From a checkpoint of a small transformer trained on Wikipedia.
Architecture: RMSNorm before each block, tied embeddings.
Training: a variant of SOAP for these matrices, 338M tokens, 5163 steps.
Each number is 50 + 12 x the weight over its row's rms, rounded and kept within 0 to 99. Layers, rows and columns count from 0. The size before them is the row's rms in percent of the matrix's.

# layer 4 MLP up, 512x192, rms 0.185, rows 189-213, columns 96-191
095:73 31 44 44 46 52 61 67 55 21 79 50 49 53 38 43 47 31 67 55 76 29 60 77 52 73 46 67 55 39 71 42 37 43 55 58 68 57 46 56 47 61 41 53 55 42 70 57 58 63 50 45 46 61 52 29 52 53 16 29 53 68 42 50 50 38 63 44 65 34 53 50 39 58 48 60 69 61 50 45 46 43 42 44 76 45 42 66 40 65 51 37 60 42 33 26
089:57 35 56 42 52 53 61 39 35 52 48 37 18 50 59 60 66 56 25 63 31 25 53 49 45 53 49 44 31 45 38 47 72 55 65 56 47 63 71 60 55 61 63 32 50 51 48 53 32 25 49 45 54 51 50 61 33 48 44 53 42 42 51 43 38 48 70 34 56 44 35 30 44 66 35 32 56 52 31 33 53 67 48 73 36 54 37 70 26 33 47 63 47 52 75 34
093:75 30 47 39 44 46 77 54 40 47 33 48 51 45 68 43 60 38 43 36 78 60 56 46 22 59 47 42 50 35 43 52 53 40 43 56 46 46 57 55 57 53 61 40 52 21 48 53 62 57 55 79 36 56 65 78 59 46 49 57 58 33 46 50 52 51 36 50 50 56 62 56 53 42 45 33 61 51 39 79 57 37 41 43 44 40 44 45 35 47 75 44 43 64 67 51
096:51 54 50 66 30 68 59 33 54 50 43 45 69 43 56 52 19 28 50 69 50 46 55 34 64 37 53 27 44 33 40 60 50 46 35 52 53 58 50 24 63 48 43 38 54 34 46 41 49 45 72 55 61 41 64 38 53 49 48 50 35 61 65 68 57 20 47 29 31 40 39 56 44 55 32 55 48 61 45 51 36 50 18 60 43 51 41 68 66 63 41 60 48 52 50 60
089:67 54 40 55 47 44 55 42 45 79 23 68 69 50 49 41 59 56 80 21 22 44 65 34 34 43 64 43 44 27 50 52 70 45 49 59 40 36 46 61 47 31 49 36 55 38 30 56 57 40 35 57 54 68 35 34 55 34 36 38 38 27 73 44 43 57 49 34 59 37 31 49 56 60 50 47 43 59 57 47 42 56 30 44 61 49 58 58 46 55 57 49 56 73 57 61
100:40 36 57 44 50 41 45 39 43 58 48 45 61 31 54 40 56 32 66 59 64 62 44 34 59 61 37 54 54 50 56 46 44 48 42 56 41 70 49 60 45 49 58 60 39 74 43 56 54 61 51 42 65 63 38 43 55 68 67 21 61 34 36 58 44 58 51 65 68 56 45 65 37 35 64 46 54 59 48 66 62 30 32 33 35 51 56 64 62 70 74 74 79 71 52 54
096:56 36 59 48 41 44 49 12 38 66 65 45 44 56 59 63 47 47 59 40 26 41 32 47 36 38 35 40 59 53 53 29 27 39 44 51 47 20 43 50 48 58 77 39 42 48 58 51 31 46 56 43 54 48 37 27 52 59 62 77 49 59 60 42 43 55 60 43 36 41 43 62 51 54 71 57 54 40 32 43 57 40 81 50 60 52 35 67 56 37 45 31 63 43 31 25
108:43 71 49 56 44 55 45 31 45 44 52 36 46 41 50 48 57 52 26 49 58 48 50 41 34 33 58 39 51 30 51 57 39 64 51 30 59 57 38 50 47 39 63 31 55 74 59 30 40 47 44 47 42 50 44 60 32 33 34 55 64 38 64 61 38 53 50 53 52 50 42 28 62 50 25 44 51 75 16 34 45 44 47 53 58 33 51 79 62 41 75 49 33 41 62 74
096:70 38 61 47 50 55 35 57 56 56 52 39 61 59 56 61 72 55 36 45 40 55 70 28 46 51 52 23 69 82 53 51 41 52 36 42 37 48 32 50 33 47 46 55 57 55 54 39 65 57 42 44 58 63 22 68 52 59 43 58 63 45 23 50 52 41 64 38 56 50 60 43 46 53 38 61 56 34 51 53 42 41 48 44 71 62 57 41 60 31 41 54 68 58 71 61
100:66 50 46 42 58 37 41 49 65 41 35 42 53 47 57 54 46 39 37 67 61 40 66 40 61 50 61 53 63 40 61 34 34 65 65 51 52 53 54 54 56 78 54 48 47 48 48 48 29 51 41 81 45 52 29 46 42 52 46 21 48 33 57 27 50 40 56 32 63 57 48 47 51 45 34 49 57 48 43 65 50 51 19 43 33 45 49 34 57 51 50 49 56 47 66 31
106:41 45 55 64 45 72 65 39 54 42 39 54 41 60 43 55 59 48 40 40 66 47 38 46 40 50 48 49 31 78 67 62 55 60 39 69 34 50 19 50 69 34 26 65 66 67 57 34 80 62 63 62 44 49 51 45 34 52 67 51 68 51 39 45 50 34 60 59 39 36 63 38 51 57 44 38 37 43 61 73 44 50 58 52 66 60 26 52 44 34 52 56 51 57 66 49
108:40 57 41 35 30 41 45 70 49 51 62 57 53 52 66 38 73 48 32 47 54 48 44 43 43 63 44 31 53 24 48 49 35 28 64 53 42 56 33 52 45 53 55 69 68 53 64 55 49 45 58 31 72 70 52 50 51 54 48 57 53 56 51 48 65 67 52 28 55 54 18 43 40 66 57 45 37 42 61 44 39 60 68 41 49 69 62 61 49 62 53 41 57 43 70 55
107:65 28 52 51 53 41 53 40 48 54 50 36 78 46 52 42 46 48 44 44 56 26 66 50 53 62 65 66 48 53 38 42 73 33 51 63 44 49 58 61 55 50 56 32 37 23 52 63 44 52 48 62 47 54 69 59 42 39 59 55 31 43 32 37 51 31 41 40 64 63 57 64 44 38 41 35 59 72 50 65 65 60 65 53 39 69 61 24 44 53 54 42 36 61 55 56
096:38 52 69 45 61 37 56 22 53 66 62 55 44 48 53 56 46 39 61 63 35 64 61 48 59 53 41 72 49 55 45 31 73 48 73 25 54 63 63 44 50 50 56 61 24 67 47 34 43 42 77 68 37 61 39 50 61 44 47 24 35 48 34 53 38 65 49 51 41 58 64 40 38 54 33 62 59 65 61 54 60 38 51 65 47 54 53 61 42 57 47 37 40 51 37 36
091:30 56 58 44 62 33 38 47 41 54 48 61 66 38 33 75 50 41 54 52 64 40 39 71 58 35 60 39 36 41 64 50 61 59 77 78 38 52 44 50 57 71 53 43 45 51 37 52 70 58 42 70 48 61 46 37 49 69 64 43 51 63 60 38 56 45 58 54 49 56 61 43 47 49 57 59 35 28 55 53 37 56 48 78 35 30 62 42 46 39 37 54 24 54 40 41
096:56 43 35 45 56 33 70 32 42 38 63 40 45 44 70 50 49 42 64 67 54 56 42 58 65 59 49 44 36 74 59 62 59 38 52 70 46 64 49 46 56 32 66 42 53 70 56 31 30 52 42 53 36 48 57 55 35 36 50 55 37 59 60 64 37 50 55 38 35 47 44 58 74 43 32 37 66 67 69 32 76 45 34 57 49 63 55 35 57 42 62 56 65 51 54 31
095:36 36 65 33 49 50 70 59 39 28 50 42 48 74 37 32 42 74 44 58 70 60 63 47 56 47 68 40 56 32 51 59 55 40 32 43 45 47 32 47 63 59 66 54 48 42 47 59 58 57 56 47 49 67 52 35 44 56 62 68 37 41 36 40 54 62 46 35 49 49 56 53 43 68 40 70 38 67 51 45 41 69 53 45 59 72 66 35 43 64 35 54 50 42 41 67
108:56 42 57 67 62 42 47 56 64 50 61 43 39 66 58 72 36 55 05 50 72 55 71 38 45 60 56 51 57 53 67 54 49 39 55 51 31 57 68 50 44 64 49 47 48 30 58 48 39 48 44 36 49 54 55 55 55 27 50 40 63 50 50 61 46 35 60 55 66 66 43 55 41 52 42 33 38 39 57 38 71 36 26 40 08 38 33 44 29 66 51 43 37 55 39 44
092:57 56 35 56 22 36 55 49 62 62 59 20 56 37 52 48 66 44 59 54 49 51 33 37 51 46 56 57 47 72 40 56 43 63 42 52 52 50 38 64 58 58 54 57 46 47 48 48 74 47 43 54 66 42 46 60 30 28 55 54 28 61 54 57 56 68 45 67 49 43 65 56 61 65 56 37 58 23 52 40 51 54 53 49 33 57 63 40 86 37 32 63 43 25 41 57
095:37 28 64 53 43 52 88 60 64 68 28 51 62 17 43 49 44 41 61 63 58 65 49 35 59 29 50 33 48 45 37 44 58 39 52 47 50 32 59 47 46 67 42 13 42 55 53 47 40 45 60 25 52 44 59 39 65 30 55 38 64 49 39 48 43 67 52 39 69 44 51 58 57 61 26 39 49 52 41 55 42 71 68 38 61 39 45 42 63 55 56 37 44 58 45 34
092:54 63 39 72 47 42 55 62 66 47 29 52 63 49 57 43 49 50 53 40 34 53 43 40 37 72 28 59 32 63 44 65 29 39 13 51 32 61 57 36 47 62 37 26 57 43 49 68 60 60 49 42 46 66 43 61 51 48 47 33 50 44 64 42 58 33 40 48 52 54 59 62 53 52 65 65 67 56 69 32 58 54 46 45 69 50 49 40 43 36 44 45 19 53 55 85
099:40 59 51 39 52 56 50 35 55 57 50 46 43 51 57 53 27 36 34 58 42 37 28 59 51 35 21 64 30 10 64 45 55 64 33 33 49 52 45 48 54 36 28 44 69 35 35 55 18 56 47 56 56 49 39 44 33 62 40 66 44 67 51 47 46 76 53 47 37 51 51 57 69 44 45 63 40 34 44 39 71 46 65 49 37 68 41 26 39 48 28 55 58 64 49 63
107:49 59 51 32 47 41 41 43 66 53 52 41 44 43 48 45 55 46 72 74 54 42 73 51 77 46 65 67 65 43 41 52 48 49 60 56 37 53 67 44 41 70 50 67 33 35 37 42 61 53 56 53 42 61 55 14 70 62 34 57 55 43 63 56 43 57 60 67 34 79 53 53 44 43 62 59 40 53 67 44 42 39 62 46 43 64 33 46 47 45 65 48 63 66 67 45
101:53 73 35 53 34 59 65 60 61 37 35 62 43 56 45 66 60 51 51 47 40 44 66 44 68 56 66 33 69 77 49 57 33 62 56 51 51 50 41 32 62 53 31 36 52 59 52 50 41 56 72 64 38 52 41 54 58 46 57 52 55 46 48 52 53 69 60 46 39 52 67 40 39 44 29 49 47 45 38 55 39 52 67 32 32 69 23 62 36 40 51 47 29 43 45 56
101:40 44 23 39 54 61 65 36 35 45 47 60 49 36 37 62 47 59 45 55 64 29 53 52 56 49 36 53 60 43 23 34 43 28 51 46 62 32 47 61 50 54 41 62 54 58 46 46 73 52 39 53 35 48 57 82 49 64 43 40 27 36 53 66 54 57 76 31 62 53 81 55 64 24 57 54 36 63 62 51 42 39 41 26 68 49 31 47 32 43 55 52 55 62 54 47
# layer 4 MLP down (transposed), 512x192, rms 0.167, rows 189-212, columns 96-191
095:41 57 37 42 41 53 51 43 59 23 53 50 46 42 33 41 55 54 67 66 59 24 54 41 53 47 55 43 41 33 37 58 52 35 53 39 53 49 48 29 49 48 49 63 64 58 53 68 69 45 60 28 48 55 47 40 71 33 54 49 43 51 37 38 38 58 52 50 53 58 56 51 35 71 51 55 43 51 27 15 34 47 40 51 64 24 46 51 60 69 48 51 38 52 40 40
093:56 63 63 36 48 54 52 53 47 34 55 35 59 45 53 64 34 62 42 79 35 35 49 40 68 61 66 36 48 58 45 62 67 49 50 53 66 58 47 33 46 56 50 45 59 48 58 46 42 40 61 51 83 58 45 62 56 60 53 61 50 41 63 34 65 52 51 65 74 52 68 33 54 52 60 59 61 51 50 40 39 37 53 60 58 55 58 84 64 64 52 46 58 61 66 69
097:60 42 28 50 46 73 30 33 49 53 51 42 42 61 58 65 54 51 60 85 60 58 37 37 52 45 49 32 52 34 55 53 54 30 60 60 42 52 48 48 36 62 40 43 59 61 78 46 48 43 33 30 54 29 22 47 28 52 30 44 51 51 69 43 42 63 68 55 62 49 50 61 62 63 60 19 47 41 50 54 52 42 50 43 53 50 30 60 37 43 16 65 53 42 45 44
097:33 49 62 47 45 60 56 43 43 58 40 45 64 58 28 60 46 29 50 45 48 38 56 63 44 49 52 52 66 44 75 67 49 63 67 54 55 27 37 46 69 34 67 40 54 56 35 47 53 43 59 48 61 31 53 49 37 71 61 52 38 67 52 55 59 37 77 50 56 23 43 49 59 57 62 58 51 38 73 66 66 44 56 49 53 46 62 59 45 57 51 43 01 50 38 34
095:61 80 46 47 28 65 39 45 50 63 45 45 46 38 39 49 76 60 47 46 38 80 45 47 36 51 52 48 53 33 27 67 35 37 75 62 59 51 60 55 53 45 47 44 35 56 44 61 59 45 57 58 54 59 25 60 39 62 42 37 55 79 51 59 51 79 58 43 66 44 49 47 47 63 56 48 64 37 43 35 23 61 44 48 57 50 64 71 61 56 53 54 40 66 53 43
096:26 29 61 56 65 58 35 56 42 69 72 48 47 49 57 47 60 39 66 62 38 55 43 39 61 38 52 62 38 63 37 63 65 57 29 55 36 62 38 56 34 41 38 35 59 45 48 55 43 17 35 40 62 64 69 42 41 29 47 32 54 50 62 29 56 42 42 34 38 50 40 45 66 48 46 45 41 42 46 68 80 53 56 32 89 49 56 40 63 67 64 52 70 54 44 53
101:50 41 58 53 60 50 31 49 42 51 69 42 70 48 49 31 54 60 41 44 51 56 46 55 39 61 70 51 63 35 30 69 69 43 47 41 33 53 34 57 59 53 52 49 33 37 58 27 55 71 39 66 58 60 34 48 40 72 28 63 56 46 57 42 27 53 62 32 49 52 49 62 80 32 39 22 53 49 46 51 53 47 56 49 40 38 61 66 39 78 47 28 50 37 63 52
101:20 47 47 54 66 48 77 73 56 53 48 57 48 66 31 64 63 60 52 43 59 60 38 58 53 43 18 45 48 43 40 31 47 51 64 38 48 41 51 46 53 31 67 38 52 55 30 73 51 57 49 45 39 54 34 54 60 71 35 31 34 49 33 56 35 49 60 59 50 59 62 54 52 56 52 60 45 46 40 56 47 50 32 56 24 47 73 50 52 41 44 62 45 37 57 48
091:58 74 45 50 45 44 58 54 51 47 58 61 35 49 38 50 51 28 20 45 32 33 44 64 70 39 59 69 45 70 39 53 41 56 53 38 52 47 35 50 44 61 64 52 52 34 50 59 47 36 53 69 51 22 55 62 43 44 66 41 44 57 54 70 38 37 49 51 28 36 47 73 67 64 43 53 63 57 60 47 46 41 52 68 76 55 62 20 65 65 38 54 36 66 49 45
102:19 37 51 58 51 49 26 57 48 71 47 33 62 44 98 48 58 47 54 56 73 59 49 63 36 37 52 38 40 48 66 63 51 45 48 58 55 43 57 50 38 54 58 37 48 68 35 34 60 50 48 60 34 54 49 64 41 49 50 47 57 78 32 28 32 61 54 35 37 73 50 27 54 62 50 63 27 47 45 55 45 56 35 62 69 49 42 50 57 60 54 37 47 58 47 26
101:50 31 62 53 50 48 45 57 45 54 51 30 75 51 55 48 45 56 80 57 57 41 18 45 59 55 52 71 47 55 70 40 36 49 54 42 54 58 57 44 17 46 50 47 45 51 48 58 34 50 51 53 54 32 65 72 41 58 35 48 71 39 69 24 48 57 56 29 53 68 52 46 37 55 48 46 59 52 48 44 43 39 55 65 39 36 47 52 57 48 47 41 53 65 58 58
099:60 63 67 39 56 53 48 44 48 58 49 48 44 66 27 69 54 46 26 57 63 39 41 40 61 42 62 58 47 40 66 52 71 56 47 49 52 62 56 62 55 45 53 27 59 65 62 32 54 61 30 51 77 51 31 43 36 50 34 43 30 58 67 51 60 58 46 64 38 34 58 53 51 38 61 45 48 45 43 50 57 43 48 40 61 21 45 58 41 38 30 57 47 30 49 45
099:35 69 53 67 55 44 17 65 33 55 46 53 49 64 65 59 67 69 61 66 48 49 34 59 30 70 36 60 38 45 40 76 40 46 51 48 46 42 49 38 47 47 49 51 57 57 75 40 50 60 34 41 35 37 62 51 53 64 35 56 39 51 41 58 63 68 65 66 47 42 56 76 63 49 54 56 43 47 50 44 40 50 64 17 44 57 52 52 37 56 50 48 58 63 37 56
090:52 48 48 60 55 42 65 76 45 65 47 49 53 29 48 54 64 66 41 28 38 43 33 47 55 35 54 52 45 53 32 56 48 62 35 61 51 48 40 52 40 55 49 40 48 42 42 43 69 44 62 49 69 57 56 43 50 63 40 55 64 43 52 61 38 50 53 68 51 59 35 68 54 37 47 68 61 47 52 63 47 49 53 71 32 41 47 28 47 48 63 56 33 44 59 54
091:57 51 51 46 44 36 41 47 49 63 34 60 47 67 41 44 27 44 65 77 32 58 53 68 52 75 39 36 52 46 54 39 39 53 50 45 76 63 62 77 47 50 64 23 63 66 74 67 46 62 59 62 54 51 45 40 64 71 54 51 36 53 47 66 41 55 57 45 49 49 52 33 41 43 59 57 52 69 42 55 44 52 69 38 58 60 47 41 43 48 35 66 64 73 70 63
100:49 40 44 49 34 43 43 54 60 49 33 60 57 47 48 40 54 54 64 54 74 60 56 52 44 74 41 33 45 50 55 46 58 55 81 54 17 63 41 62 50 45 67 33 47 53 56 60 27 56 45 36 54 49 56 33 53 73 54 35 45 41 48 38 45 52 25 52 72 54 65 52 59 24 32 40 59 59 44 64 36 40 53 43 51 47 71 61 35 41 73 62 52 59 51 43
099:57 53 44 84 46 66 37 47 47 62 40 55 41 39 66 57 50 49 50 57 43 39 63 42 47 72 64 30 53 31 54 36 42 61 30 53 18 68 47 54 60 61 46 45 60 59 35 63 40 53 60 33 44 54 36 46 52 58 60 44 59 34 43 46 33 57 48 71 68 51 46 48 44 46 47 39 57 53 30 52 47 52 54 63 53 51 51 39 39 36 32 52 80 38 67 49
099:58 25 43 52 58 32 25 52 59 52 55 40 55 62 60 50 66 50 52 36 61 53 65 47 46 26 43 21 51 44 75 57 45 54 56 45 59 46 65 53 64 72 62 64 25 75 58 41 35 46 51 52 26 57 32 19 41 59 42 43 61 51 52 66 37 51 71 66 59 53 44 62 55 55 53 33 29 52 50 62 45 35 54 49 56 43 55 43 64 49 33 55 48 57 40 59
098:46 42 35 42 34 61 29 44 48 53 43 53 58 58 58 40 57 55 55 47 38 58 65 62 42 65 51 29 49 41 38 55 43 53 61 31 36 62 50 52 50 49 54 49 41 27 28 58 48 52 48 50 53 61 74 53 72 30 43 48 41 46 67 67 71 38 20 29 53 58 55 73 61 47 37 34 62 28 31 46 41 79 45 54 65 36 49 43 45 44 74 39 48 50 52 66
106:48 35 66 42 46 45 66 52 48 28 54 57 57 59 32 40 43 62 45 44 45 79 46 45 65 46 39 42 60 51 44 39 36 65 37 52 42 38 40 43 50 34 50 67 23 42 56 82 44 44 31 41 50 59 56 44 69 53 34 43 54 59 43 57 47 58 42 47 37 39 65 57 28 44 23 31 52 79 52 70 63 53 63 48 43 37 49 51 51 55 50 54 47 37 49 58
100:42 39 53 66 61 42 43 43 37 29 43 61 47 40 52 62 56 63 50 37 60 78 41 74 45 58 45 46 49 35 48 49 41 62 37 46 64 41 32 56 39 41 50 31 53 43 55 57 61 68 67 50 51 56 44 56 51 49 50 36 51 39 49 30 70 43 41 57 54 72 63 63 45 54 53 47 46 58 52 73 32 55 42 60 45 56 35 63 54 50 40 54 43 49 72 41
102:51 60 43 66 50 27 50 41 40 57 90 45 38 75 45 49 38 49 42 60 40 61 24 69 60 30 39 47 42 56 58 59 49 64 42 49 34 52 34 48 37 48 64 44 56 54 30 57 55 39 56 67 53 58 50 66 25 66 49 60 65 59 59 60 44 70 64 51 60 41 48 69 78 47 42 32 51 51 67 54 40 44 67 45 45 65 57 56 68 69 45 34 61 47 63 44
107:42 37 26 49 68 49 72 66 37 42 32 60 51 73 54 58 53 75 63 41 36 57 41 49 71 38 49 38 71 66 49 58 55 51 47 36 37 23 48 34 44 52 65 39 64 62 51 67 68 53 53 70 48 56 56 50 55 52 19 40 60 63 25 62 65 37 37 39 59 74 53 73 54 55 39 43 58 40 46 55 56 43 44 36 42 42 55 62 38 50 44 44 53 48 56 29
103:59 49 44 62 65 60 56 46 54 44 53 44 51 57 51 56 55 70 45 46 59 37 35 51 38 58 55 43 80 47 45 45 45 43 39 51 46 37 67 33 35 31 44 60 57 60 66 58 58 46 48 74 52 53 70 69 42 49 54 54 56 55 54 40 30 36 53 33 32 56 40 26 77 30 23 11 63 48 60 42 67 59 57 58 53 81 57 37 44 46 44 71 55 42 55 58
# layer 4 MLP gate, 512x192, rms 0.188, rows 190-213, columns 96-191
085:52 59 67 54 62 53 51 58 44 45 68 55 49 74 44 31 55 74 72 49 30 41 51 36 54 43 40 65 41 60 56 74 28 42 44 54 40 64 50 41 54 49 39 45 43 51 48 62 58 33 59 57 46 58 54 54 61 51 43 49 39 40 72 71 47 60 52 43 32 31 48 83 68 68 36 36 49 79 41 61 39 50 60 52 47 61 19 45 47 47 52 68 36 42 41 66
099:40 55 63 57 41 22 55 78 59 73 58 48 58 54 28 53 48 70 63 37 67 52 41 48 41 41 42 81 86 55 53 63 55 42 42 53 28 56 67 46 45 46 67 65 51 46 46 37 39 81 41 59 25 42 49 52 47 44 44 41 46 53 51 54 50 59 58 53 56 41 63 54 45 46 39 74 50 64 46 60 45 51 54 46 64 54 61 35 40 54 48 64 53 30 57 54
101:59 45 44 47 52 59 57 38 48 32 56 64 48 60 60 53 70 61 53 47 66 80 78 36 66 34 71 77 59 72 39 44 57 35 27 40 50 50 36 33 69 56 49 35 41 49 42 62 54 47 60 54 40 67 54 50 53 31 28 41 52 55 60 57 53 59 56 54 61 42 66 43 54 33 61 42 40 79 44 54 41 54 66 34 54 55 46 56 26 39 57 45 49 40 49 64
096:32 29 61 46 36 51 47 49 38 38 44 53 42 67 42 45 36 63 44 55 41 45 69 40 53 40 63 29 59 40 54 69 55 74 58 41 53 43 46 61 43 44 63 58 51 57 31 39 50 20 54 48 45 30 49 45 67 46 47 46 74 23 64 27 47 30 65 49 45 34 38 52 48 42 40 56 62 54 61 30 25 29 52 49 51 69 57 54 36 49 60 23 51 63 62 44
096:29 37 56 46 67 43 54 36 57 47 60 44 60 60 46 48 60 40 83 65 35 72 66 39 59 49 49 51 61 51 55 66 42 48 62 36 50 52 45 67 38 52 52 42 38 45 63 53 41 25 39 58 63 48 52 39 54 49 39 30 40 44 38 59 41 50 69 49 64 53 38 41 30 26 57 58 46 49 35 54 63 81 41 21 27 37 39 49 80 62 62 56 76 74 43 52
103:54 52 51 60 36 53 33 65 41 49 60 43 39 53 30 70 58 49 45 64 50 45 38 38 33 71 65 28 54 35 64 38 16 51 64 38 49 64 53 44 49 50 84 39 67 47 70 55 28 54 38 63 53 54 70 54 63 59 51 50 25 35 53 51 52 45 63 44 60 61 41 51 35 36 45 63 51 57 41 52 72 50 45 61 54 53 67 60 46 43 56 40 46 51 66 76
105:25 47 46 61 51 56 46 61 61 49 77 54 49 34 69 44 42 37 49 43 31 44 64 52 45 34 37 75 55 51 40 46 59 65 45 35 81 40 61 43 44 67 31 78 52 36 83 39 40 52 38 53 48 44 42 70 40 49 45 72 39 78 11 53 51 29 50 51 65 45 68 55 65 49 49 60 41 42 31 33 66 56 54 32 48 44 37 21 54 48 52 54 53 75 53 34
093:69 69 53 63 59 53 50 40 73 55 82 59 50 32 42 40 56 59 69 39 40 42 61 44 36 35 56 51 45 57 49 76 26 51 65 60 34 54 54 66 37 53 58 27 57 42 40 48 53 54 41 58 38 61 43 80 67 53 56 42 67 36 50 70 37 52 71 61 27 50 33 60 52 59 42 20 52 57 58 51 53 58 66 51 57 52 56 50 61 54 37 50 52 56 47 50
106:61 40 54 58 65 47 76 56 46 43 53 32 62 32 60 43 54 41 54 63 38 52 48 55 67 60 56 57 65 58 59 69 47 41 48 55 51 48 27 59 60 59 64 76 45 50 39 57 62 72 44 46 64 44 65 31 62 52 28 38 39 72 62 40 60 44 61 51 46 46 56 79 64 64 52 42 39 25 40 59 54 56 45 42 49 40 40 79 68 61 26 37 53 53 50 52
103:48 36 60 60 13 49 36 40 59 54 42 61 68 48 13 44 52 56 61 32 59 40 58 46 17 50 49 64 48 62 54 38 43 60 61 47 56 47 42 38 43 70 46 61 33 38 54 61 44 57 45 44 48 49 50 38 65 53 73 52 51 43 39 42 64 49 66 57 52 21 70 52 30 37 41 54 41 65 52 43 51 36 50 55 37 57 51 52 57 62 50 63 56 35 42 53
100:79 49 41 60 67 51 35 47 58 48 47 38 37 53 42 52 59 62 46 31 35 54 56 54 30 50 46 52 43 50 44 50 36 79 64 40 65 53 47 42 58 30 56 61 52 67 73 70 47 37 76 47 53 79 43 33 56 41 45 29 40 38 39 48 59 50 68 54 49 50 43 61 45 55 54 36 37 64 58 37 68 58 31 68 50 49 56 66 71 51 51 57 49 53 65 47
106:55 72 48 52 25 44 42 47 58 55 41 55 36 48 56 37 51 39 36 66 49 72 13 68 62 47 33 51 60 55 54 40 50 48 55 48 72 67 53 57 50 39 51 54 59 39 76 33 45 68 51 39 31 45 59 48 61 40 75 50 46 47 56 61 48 47 35 61 33 22 67 40 56 40 50 47 48 31 41 52 42 51 50 48 43 41 23 52 38 61 49 46 51 56 65 45
089:42 50 69 39 49 67 64 58 50 47 32 48 54 41 64 63 60 51 32 45 53 30 57 46 38 33 46 52 60 42 61 39 52 70 52 45 47 37 42 46 49 37 57 55 36 53 27 32 62 48 43 53 37 65 55 46 58 37 38 43 40 31 74 54 54 53 69 47 52 73 56 50 40 44 14 58 59 68 45 68 61 62 29 48 45 57 59 31 20 71 55 48 61 44 32 59
094:49 71 57 46 59 39 52 60 37 40 48 52 37 41 53 48 50 16 64 35 76 60 64 34 63 38 37 36 52 70 35 67 51 59 41 50 53 51 43 54 58 41 45 58 58 47 33 34 51 68 36 60 66 35 33 59 47 47 53 53 43 39 59 47 46 50 49 35 47 44 56 32 35 40 47 40 65 38 46 41 59 63 46 39 56 75 50 77 49 70 68 44 72 31 53 48
105:45 29 74 64 21 64 73 22 44 28 50 34 48 46 26 45 38 49 51 66 40 47 49 56 48 63 57 43 42 56 61 82 58 59 60 66 51 54 56 59 36 38 49 46 52 54 66 26 49 63 43 46 50 43 47 53 50 55 33 48 62 26 33 59 67 57 50 26 28 41 36 51 43 51 54 35 64 38 76 41 57 80 53 69 56 46 45 55 59 42 50 43 28 54 40 46
105:61 46 31 77 60 48 58 63 27 42 64 50 64 23 66 67 58 41 52 46 33 25 49 58 29 53 65 75 66 83 69 62 31 67 59 53 42 53 31 57 40 49 46 69 31 49 66 41 41 56 21 40 48 23 58 44 62 48 31 34 61 34 52 41 30 41 52 58 39 64 41 42 67 33 46 58 44 50 32 49 62 65 29 54 53 59 50 42 51 43 49 53 66 50 46 59
109:44 49 41 42 55 48 56 87 39 42 60 56 45 17 51 49 60 46 58 49 51 67 69 25 57 52 49 72 55 69 43 35 62 42 37 65 52 47 33 35 42 49 28 46 56 55 32 82 72 57 24 56 49 33 62 71 45 56 47 69 56 54 59 34 48 33 31 42 42 39 54 48 59 41 31 46 53 68 47 33 48 51 45 59 44 67 44 58 44 46 63 46 49 62 45 54
088:70 64 33 59 53 30 51 62 42 60 64 50 56 63 46 58 40 68 62 46 64 34 43 42 25 35 45 37 56 38 51 38 66 52 52 42 57 43 61 58 52 54 50 53 60 65 59 47 42 37 33 77 55 60 44 34 41 53 48 52 64 43 49 41 26 58 57 48 37 41 48 24 27 47 73 69 39 68 44 46 56 50 57 79 31 57 61 50 44 31 25 61 47 45 60 42
101:41 49 66 66 73 73 63 52 47 58 35 51 49 45 40 34 41 60 40 42 47 70 57 42 60 46 48 39 53 52 51 54 52 43 49 56 53 37 51 41 35 65 27 42 51 58 54 36 29 38 42 45 57 56 68 25 48 48 59 39 50 32 31 29 58 43 47 66 64 44 64 52 47 39 66 52 40 50 51 47 43 50 63 57 43 46 37 25 45 60 47 31 33 44 48 53
082:60 50 57 57 56 72 72 58 41 24 64 51 52 45 55 53 53 49 65 51 39 53 42 53 44 35 47 41 34 27 30 67 27 41 54 59 50 56 44 49 56 55 39 32 65 47 55 60 54 55 57 42 58 38 31 39 61 44 39 49 54 41 56 41 56 42 41 49 49 68 65 52 34 52 46 46 63 57 76 54 36 59 59 36 51 45 35 56 63 71 34 60 31 56 53 30
098:42 52 52 34 47 44 50 58 30 47 53 51 57 66 45 55 38 41 67 33 68 70 62 26 42 45 69 69 39 54 45 46 45 51 58 48 54 49 39 30 52 55 51 34 37 46 60 52 31 60 62 52 62 34 35 60 36 52 30 63 45 59 37 72 53 49 26 43 57 41 46 69 44 55 63 62 48 74 68 40 31 28 58 58 59 61 62 59 39 28 37 50 52 50 36 42
108:61 44 30 49 48 59 52 53 48 43 60 45 44 35 47 71 43 77 65 39 47 36 47 32 24 66 61 51 35 58 58 52 59 35 51 53 57 50 39 42 56 43 39 52 81 73 55 61 41 57 36 72 77 20 56 44 60 49 75 61 44 47 55 72 49 51 53 42 65 44 34 31 45 58 61 45 38 60 38 54 35 60 33 54 47 41 48 53 44 47 43 38 41 48 74 32
095:50 64 59 57 48 44 62 61 70 62 62 63 40 58 45 30 35 69 66 34 38 60 49 52 56 66 42 44 58 60 44 49 62 45 63 65 68 46 31 33 73 69 37 43 62 43 52 51 21 80 57 60 46 29 40 69 52 61 56 44 42 22 58 36 59 51 79 56 47 51 41 26 45 54 26 35 74 47 30 81 43 60 51 43 39 76 56 57 69 35 35 64 54 46 43 45
099:62 65 64 63 68 60 41 49 64 46 68 21 67 57 60 61 67 45 49 52 24 50 59 57 42 44 57 41 33 49 52 52 40 55 41 47 37 30 34 39 44 46 61 49 70 45 51 36 47 55 37 65 40 62 49 32 82 33 49 55 46 49 56 37 31 54 35 71 60 54 42 55 47 38 41 45 68 82 59 66 43 61 41 62 35 56 55 34 39 39 77 60 64 47 29 55